Weights of a small transformer language model: vocabulary 8192.
Each number is 128 + 32 x the weight over its row's rms, rounded and kept within 0 to 255. Layers, rows and columns count from 0. Numbers have three digits each. The size before them is the row's rms in percent of the matrix's.

# layer 11 MLP down, 192x640, rms 0.0455, rows 0-50, columns 128-255
096:112136082121173130111145121095150116144126138158091119122134150115147156107102114075151106146141178143117141154095172129138141162163110145140129131094117150156118125101112103134159127148136174150065134180125102078120142122127083095081129095128104114100111169099169143126111193129164113144211136078118107152142113162149202077111113141154116180086088135142140124139114113184130091155115
096:133105151132141108130160123116131139095152117112123117151128128092142142218103178094141181100118148129120076122154155119097101177162120142110155156165106101091149112134098104168143161135107118145137141199124134082141172090084110100132121172191096117145186092144099178179102093124131099165100145075148167176158112152093123192132139189147120044161130118152103138128090170135101165127135
100:171108110139139110124118150096113176146092128139142129087121145114145124155098100114133162162138132171105181139131119174119107136120114139082098135155125093097138113103202105178086117054069140117113152145164054100119108081127121123099078125106107184120127179173126155170162131188095160145134158100129095133093131120135147107139089130094057084122184137084129045119098131188113105170161
100:099146144133107133189120124135157117144126110136127131143088108160148191134146151158077127123107100122083148092112082185090102173214099088154095114096085116137154160112112116095104132075169150103150111126200137134146132178162093132150127075102130145169161089125089091126146097137103154137110114138128115175131125091127156118143151126111099086159103144127065182139148110120162109229120
102:169067133141087156125116138196158122088138095129156164130128179096151132150149148080135173051188167097084126118099156141130114129063168063100181141158143142120134120117082153081176164163184129143135157173164107172117146175157118129094113078122132198119073085171086136136129140127154104104144122096053176108155061108121132095135136152122078167151156169119184221150114079083157115144114
102:097146052113084077095111107130131137047148120106109149087173127118117140084140150082095070082166148114131093115149195152088111148152138100125090078181107155145094136163163144125133124134152123153139123082097088093111153134110132179114128099143124129124135079119102151123113107133151098097166110188075137119119119112066149174155131144158148086119157171086127123129163057159096112137123
094:170180115157097105140165105121157110080136190134110122125132158153181149103101068146177110098153143146149101126192107096157110106119192090107118164112144123075129092135140127144114158086114091088147124158132151148172119151115161117121128088109116113116123143137146162142171093135123113140127158132132154143137118109123161143165115094149167123109088107181125111183122118137206152080077
109:060054099088106143110136096128061114116135087101125109098108186142137162141144087073100136101038127126118108126130074168135151157115118144123132122122119143127139109092145126103140114166167107126114161147095096117118165111142149116099137096173180109103169121129081174095108195117119151121120115153157126150085131124088110127117162116145174167090160121130074085197091111162115117134101
102:106102151084044103129155123125123126155128138178084152082144133133149107096171071146088143193075126124135106125111093158122127092132068075100135201176074129152120191076129148167054116116074130152142120110175120135120106146089124133189166180103114186059163169100095110130152114034079123157154141138153135122128165125119127124115084152145143110115185138144099132112150107093166124129142
107:108157137145119125119156176096182126114084091131176088115152130130081120103127103119138150154104149186097146139141145124157138166142115156100157198090106141156100130120101137133161099130130196159143103094143067234117155178123103168117146130124130133169133063098189105144126155129062140173123145098105118180160129169151166154117119126079141169138189132127103109130165125178171114177137
096:153143067168051098113140106155113113098123095127147150157082088084101124116099135144170125105142142140117144129127209183094108119140130104143157109112157113150114121121115147093129142144164159111067139072087143108153140096145079125140126141116157199112136189146123133116147120136104136109163094107113136169054098108175128167119154134143124110212126106151108088140108066136110056120138
105:101137140129090101105095165116107124125099121153095158146120082095147133110102198146066148195213135115145101116188099134125088096129090184114168114099181139171106129202082185188112139147155138116130087102049077167108162174130137132135171078156125131160134153061150115105106091133194099133082119078157095109139114162183139127098097104031089112120135085121146138122086103163122086124133
148:202162117119082108150138155164118160122088160133135137129154158101085164159124154144109103145124087109165106162091122152137161192117069145123178091209159139158140148088154172104162145079143161124190143103118142129145131117054152154160108115149174100131151130109107092174095155173127143112080077171142144124146090181091091172096135170119128118128109091199116200138104144109153140156150
096:201087126117127117139095150122149161097201125136148092115054094100096084164153117124126115149154165156154118116097129138123083167140141090138146077107160138213173113118130140189090141143086091105147124117156092132158151141180062084099157140122116112148174156151151081119114179133117151123058101177126180079062183078099145108099125147117079187195119172168148130147164099122123176053108
101:127172116157096165145075088142131091110175050160198164099114151103163150139074082130100126109121117133160131111152162164171082140156137128061091160181179080128092141193156161098096137131162123087124136114122135114160108084156206130112098115107122109161110103181098127086110119174096168062159150097162144147166077157076156141107136122139100138096109102124093162194124087164134051113215
101:160102146120106142186132101092043055104106111056133159097129142101130087134180146083107164100188119133132079105164159118185093184119146068113131077123153124163094128162104158202130166129120115093135064067150125123091166126113115132125135058068104188147073104170151113144139103095120143131136164132098159070106109165077074126147154136131164133098138135155146127117119103141098094085093
097:119120082082155105043176151140112084116130108122128123132085134133119149126148138109190094128178103121168107093141051109119137153139147158142113182133071147138127053118136111110112132134106071115110133148162161154133101154144133122132133154109093153162127094144134138129173178113099098066155129133156131136030085156133155122133092113151108159102141164074053167117115091150164092126176
096:099105083154165127117166137103155185130176165138103168145157125155144203157142120164080127140114116119173099104162018130098128078140156137127108139107118149115142148088146099106114043152170101165172144149143113092095119103174126107102180110145117155184179120154077154144164115121071111187136115125155142125151177114151114133073141127101120062157136150168136101052097145090152095124115
103:105143146035071108086137122168165129121180114099082083172082063099094134098203202061164173123097111095136105130102170084139168070143157184144106162132161174134105101156131122137163137155155104115155121085160190160174064124116130093094179092116168164128120133114089134117141096058145126092129113131133112203164155199130150109125116155146127151136129165124132164136172167130162095074144
098:181125181129169102060146143059106088096162160111148161086108146127100076103073094145158096142154120077139144138142146121105128190104142110114121102174143124122115136121121110150146071084106101088113109162126102121115134098111185133120166139117157120113116122139099099111160093056120107116136103107154187096164157190168063102109143088124166125172121149122144144140111131102137134090135
099:118151123128147102074079099156098120082130138147127138118170096153149122040129137087131097113113149178082095128130158139097150112132174109128180114148158173077111092117140098083141151126145144138099109147185145096140100181181153131131164158120160165101122148129114223148116125139096133186159196158118170105147150186080081106178091071134125145089162110084175146109097125096135122105096
100:169066178086152154133109151082144136144142096133107131162124149177124148104173172179135099154088167128110127139122102130127158156073124128134103086138103039105124220126146037142090093122125099143096091115102128120120072148188048175154125069122130114182104123141133107076093126147092102149072116151137116101055160151066116099100122119125158121112215115117172116049195131168165144137128
100:118199134149123117110136114128145146108192136112118091138163125088113145099086142134170086120171059145054104134098090110118172111123130104138221171080091178145096105159098149205167088152088118096144057130152124123136177135116129145119116107119114134178153108092088142204159109104112139115172128107078198114134127162133145096131079122150124152112107074171100124102154179106124135126100
096:173127125103131114089174169127119149139147142138169098145200098073088130201134131105165158120147142059084122124123175095114122102163145097099136187143094129165113140104159132093134127123108101088076135150094072124187109162118166108139129165181141148159151103077087119076145102117159085153104177133119118091195147132096064097126116145102112096137117072193154044105100088124085072127135
099:149166196142124085118108118106127114152138059139086112142133153144111176106144097139086128079130139189104064113096147166110156143209088103125061148145117098045194109075058077150164153125151123201155159089146138133199133125087118101072073104168125161116115138181130088150061141085135163167111138178137153096149137144163134104112136112159070103180176113153158100139109100147061160106168
097:146129091142121150097160096160169131137165184109179150152140104141112143101131115106115128109087141182142137141122163102067154103174125068153077120145150146119168075069094176159093140083172157136048126118187107098131112117124124163094142093110185218155169092059097095205150071091146080150121168101139135099130177080132153092125195189189158099118134138117125130115139068135125151110132
097:147191136157068097145160177124170120120156125171119138104099090103157146103118120199139149177099121105140120091146129150105091126152101145152102140058130153152086167134121151132105185115121149096160073133083147156086134088087146147160134083139101116088119102143179059161110110163164124122177163151149131147144177128118113205147201108105114136131196118112181091133186142157151085064168
110:126136119145137139090170162111168131152140092107138150166122095108075191142125161158105147113108067154133102133088149137150098087125079128097102185107147169106143099133070157106127128109066121138140136142192168194178083131101038139113111152119124086133188101133057099194209154155103122065136164175136130115117121162163122120177088093147096131128187081155142152136112149134133112133161
102:140150118141098167108126101100087096139119162102174119186138134147162153075096092124109148095117092139126117165111185091093126103096098117132097135143156154134148116156156138110106080087159130090119072071140090120116110129109105161126155159112078109110104176135074119111143160138100145138150096129132164175133145113188123172146151092097119132134081122129180118103112153178153125140126
100:128091095198124134122172191052131091117187160112122131141124130210142106110169125144143116090158157184167087171139090128129072132085187186196124087125177110100138140109114126113124077064098135114121127080141121132171134150110145150098111133143156127108115122139084144147124186123165167043127086163139148107100148128045127125120131103128127106137080120150102141153114153077123135133095
097:109155146176162178183180106121176110137185071146129170160094102108173124139097168127123114122141138154110166061100151118180129158130107150090073076123137101155115110173143148078144110160111143149118066141110130095126050127091057186172147078149184180097130132108187100169103097157139063118095101146160156149120155098169106075140120127111107153132147080134141147078120098129126048097121
101:144149175158078183161132044125039105165094133160099157079179151106100156170177108178149146150096156146145082055077145142099201157133125126133145103176087138130084211095113088099164108091129157081123107140121179138163178101131171075118101079213135109130136174135152104081123157124105140129125122064166133087131141142110156140146173123151179082139132120084172123149179112099089100121217
099:212127167206176113074084135125142158090134174114121139141126141127129164079106165165146124167171111157152107047114125099169144110099118079144126101129175110252164140055115138087130157118165160168169093097131073205174157123116155155113106122108104104124184117088122046110087120122134185160116131131093148150159134133125104135116077123173174123109140135144143065139150125174156149113160
099:079096200123118048131169158144128132132153077114117092098098147114114116084164108086117167116125122138101109135112131145087165134202090091130120172095145096114158107135142112147162178083128144149127138146119130067133126161164122151152137174110095114148121147143114153166130160063109108108103168147167117133146083077086110101143146085147135156169136118137103117130121160095117194137082
101:135115163135168109131140150180092109112092103152144106112146146137150131134091178166155088136152140082118135107097139119123196121135100145125161106164136125142107152173124164102124169147140151145095101091110154057121112113128155090068090143121136109161150155164094170146157142136119149122148084148050070117156172161067126102154099121144173138137134123074143223157067104141159107149177
099:103083132124098157131112111112130161136132109151122133145126175155144164095170154180146171091109166138168176083070151178067133150140125178132110068078142084148126131099121112084103097141111184120093171173164146146101090096117138068073156103116101138139085101103156156150105146138149129162164122128126078128120099168178123149125169093157161065128115144142111141129085211150139179184121
101:138088089102135137152132143130114103109179134167093108132200171176171129119169138144178111168139122119119084096132149158128158129100094111126150191060109135141219191100122137118134104131171160102146095136214154110135149138123116113131115093107140094146168157104110139099132137157120102142146100152120159130057130131129081107119175146189150114132104139100089189084196126150147170091164
100:063137172167148117111118151162144106126092146114136153172221136149131124097098090124129103164158108148150188135137133149084186099093143188144132138118126122121114100147067098107118114169109150115086103101124104128092132145139154154145175157069143165168095126109087105152166141105126106106147149125102181106175168135137104169089120041112101093076096146119117134113076111077147124159074
100:179165089131067148093140123108133147197134095140071087156110121108090089178164084119159160079113132141161130152117132130160141085156083138200123136122059154135087120170162110143102164111148167087139098140118181124158046130109122127186071133158117101212084150087109159167130123102119120125098105114076119101077040079149148130160109101101190131114094111123155154150076161079092145192178
103:086091040141139129126131120128137142117121153088132165061135099119135136063129091126119086155074163157151141166192120147161133169161086122161074127185150143124127188164099171090131127099119110153093086089144142121161139123155114132102135093088133080114131152104070173096128105140151157098112125122132185180147072148125096127187114171125172125131130143124134127164153097097180130154120
103:127095108164131077120104109065084124107090191134083175170093129149090143122137098124139133103122132083124151085120092150097112176090089126138116112145127092093107161129134116149154119166159113166165064170136140050127176051116154087142129139121106140135129167160079155090146134129120099130101193115096108169110100125167192139153158087125162122139120135125106111158177125118133103201125
093:153090124157123083138111124107098119156100150090130097137147162197120095108083137095143095133164070110146142185132085072130115160115128118170155103153125150088169127133139161161111139121146182135165141106113033104085171180144151107175080149139037089122233132104090136115147112070116123106145111156151139167180139139108203152111132131093170160147101144135170182110117144101141118095095
098:163138119181171127113159126173166106121107159154178071079167134113144125124124187134122120152159102116113116123136161163107121163138136125206163052146174085132124158096152073140097127180094180128123104142114082098135121119082070145088132084100131068050153111084154173107134183122159075130170152143099180135077107119146164140139142111110164078125118141146203119106123155090103120145154
102:129085171116127131075162080156093154133143113153150161150126107133156157153109084151029126155127142109120123143134111094199110140176163188161218176079113102148152105127165133183123130183161154156083149144107130166144134180159063141113174125083094129078181073117164148131188128174111112149168134158128124108161080158175115140052156096100158144156128160143155102131150167175149156103134
094:151067154139120125163112119128086129163097102064114111171142126091088152140147127113180148153122212128133156123112125104123113154077082085144108122117126106177070114148064170137142091164129189168150121126103099064107122172067098070155071158132139084162125107188149100086092078124106175119162152164111165082115151159130177126107078119127153151148164142114151120100091147091156144141135
101:159138144171171136132153090140121162137095171131125127097067101139146119077093130101140127110182119156111138134071166063121117140125181116125157155117159127105119103186135123051142142071137118091128102110189123118108118144157146146147096187055115139088196124144144163148109173163092181198190119117112097145105083096104167172122158144121124136090097142125125160191187086159125141121130
100:102133135108093154145154106140150143111079121122174132145148082104140186121131093107103167060156095139104118162135090111181183102150152156063131097175163122187097120116151088187136116150122131150137111095140116110128154136190117102171170139106137118158151104139188096161174120152170145104116120177159120105144123112167144094156116106094191124112108106068064150124147130101181082100101
101:123155158144173176159159092127155157161180120151166128145097122183134122114055129115138114074115093118097137113151083111143126108077114185121137127186118039157097171125123117088119126091140157081098079074134156082160132155107191092127131146148110162130089103095066197142122095186128118157097091143117109129079079130108121115091179114130136117167083080078149119129124125206169124154180
099:159173106159132172119139103124072143098190111122188107144145100134154122143176127175130144124097144098150107152115104105143118192136170188138150066107061141107152130170123113117136071076089132118092084155112082131173139044135109090185173123126083137066133056110134088134173136118155123083167070139117133143106149137144127151177177138198116111148131136159158101174074147082131118133101
101:114143192182186098117120112135183127122142125134200097178129109123082190118161119100107075134135120131120061035132110131162115135102114144159144123136169107160177177129120153210114102183129137059128120108148157179124061142124154112098141113118125148125157180125177189191146164126117108122109156106179132106051170148116111131099148144143102118120188107132150123119134160108101133154075
102:181127159105122132167080111177108135098153102176136133165126120125145125143125141132136129102120142158115102132107086186106060053091130126144122118125152133085147138185118136118194115133166107134082134159148123143136145089110154148174147117153150155136119102169166106166121112165156091066132129127148119136111117067127172147082126117109054105121061113132204163108125189117103053153053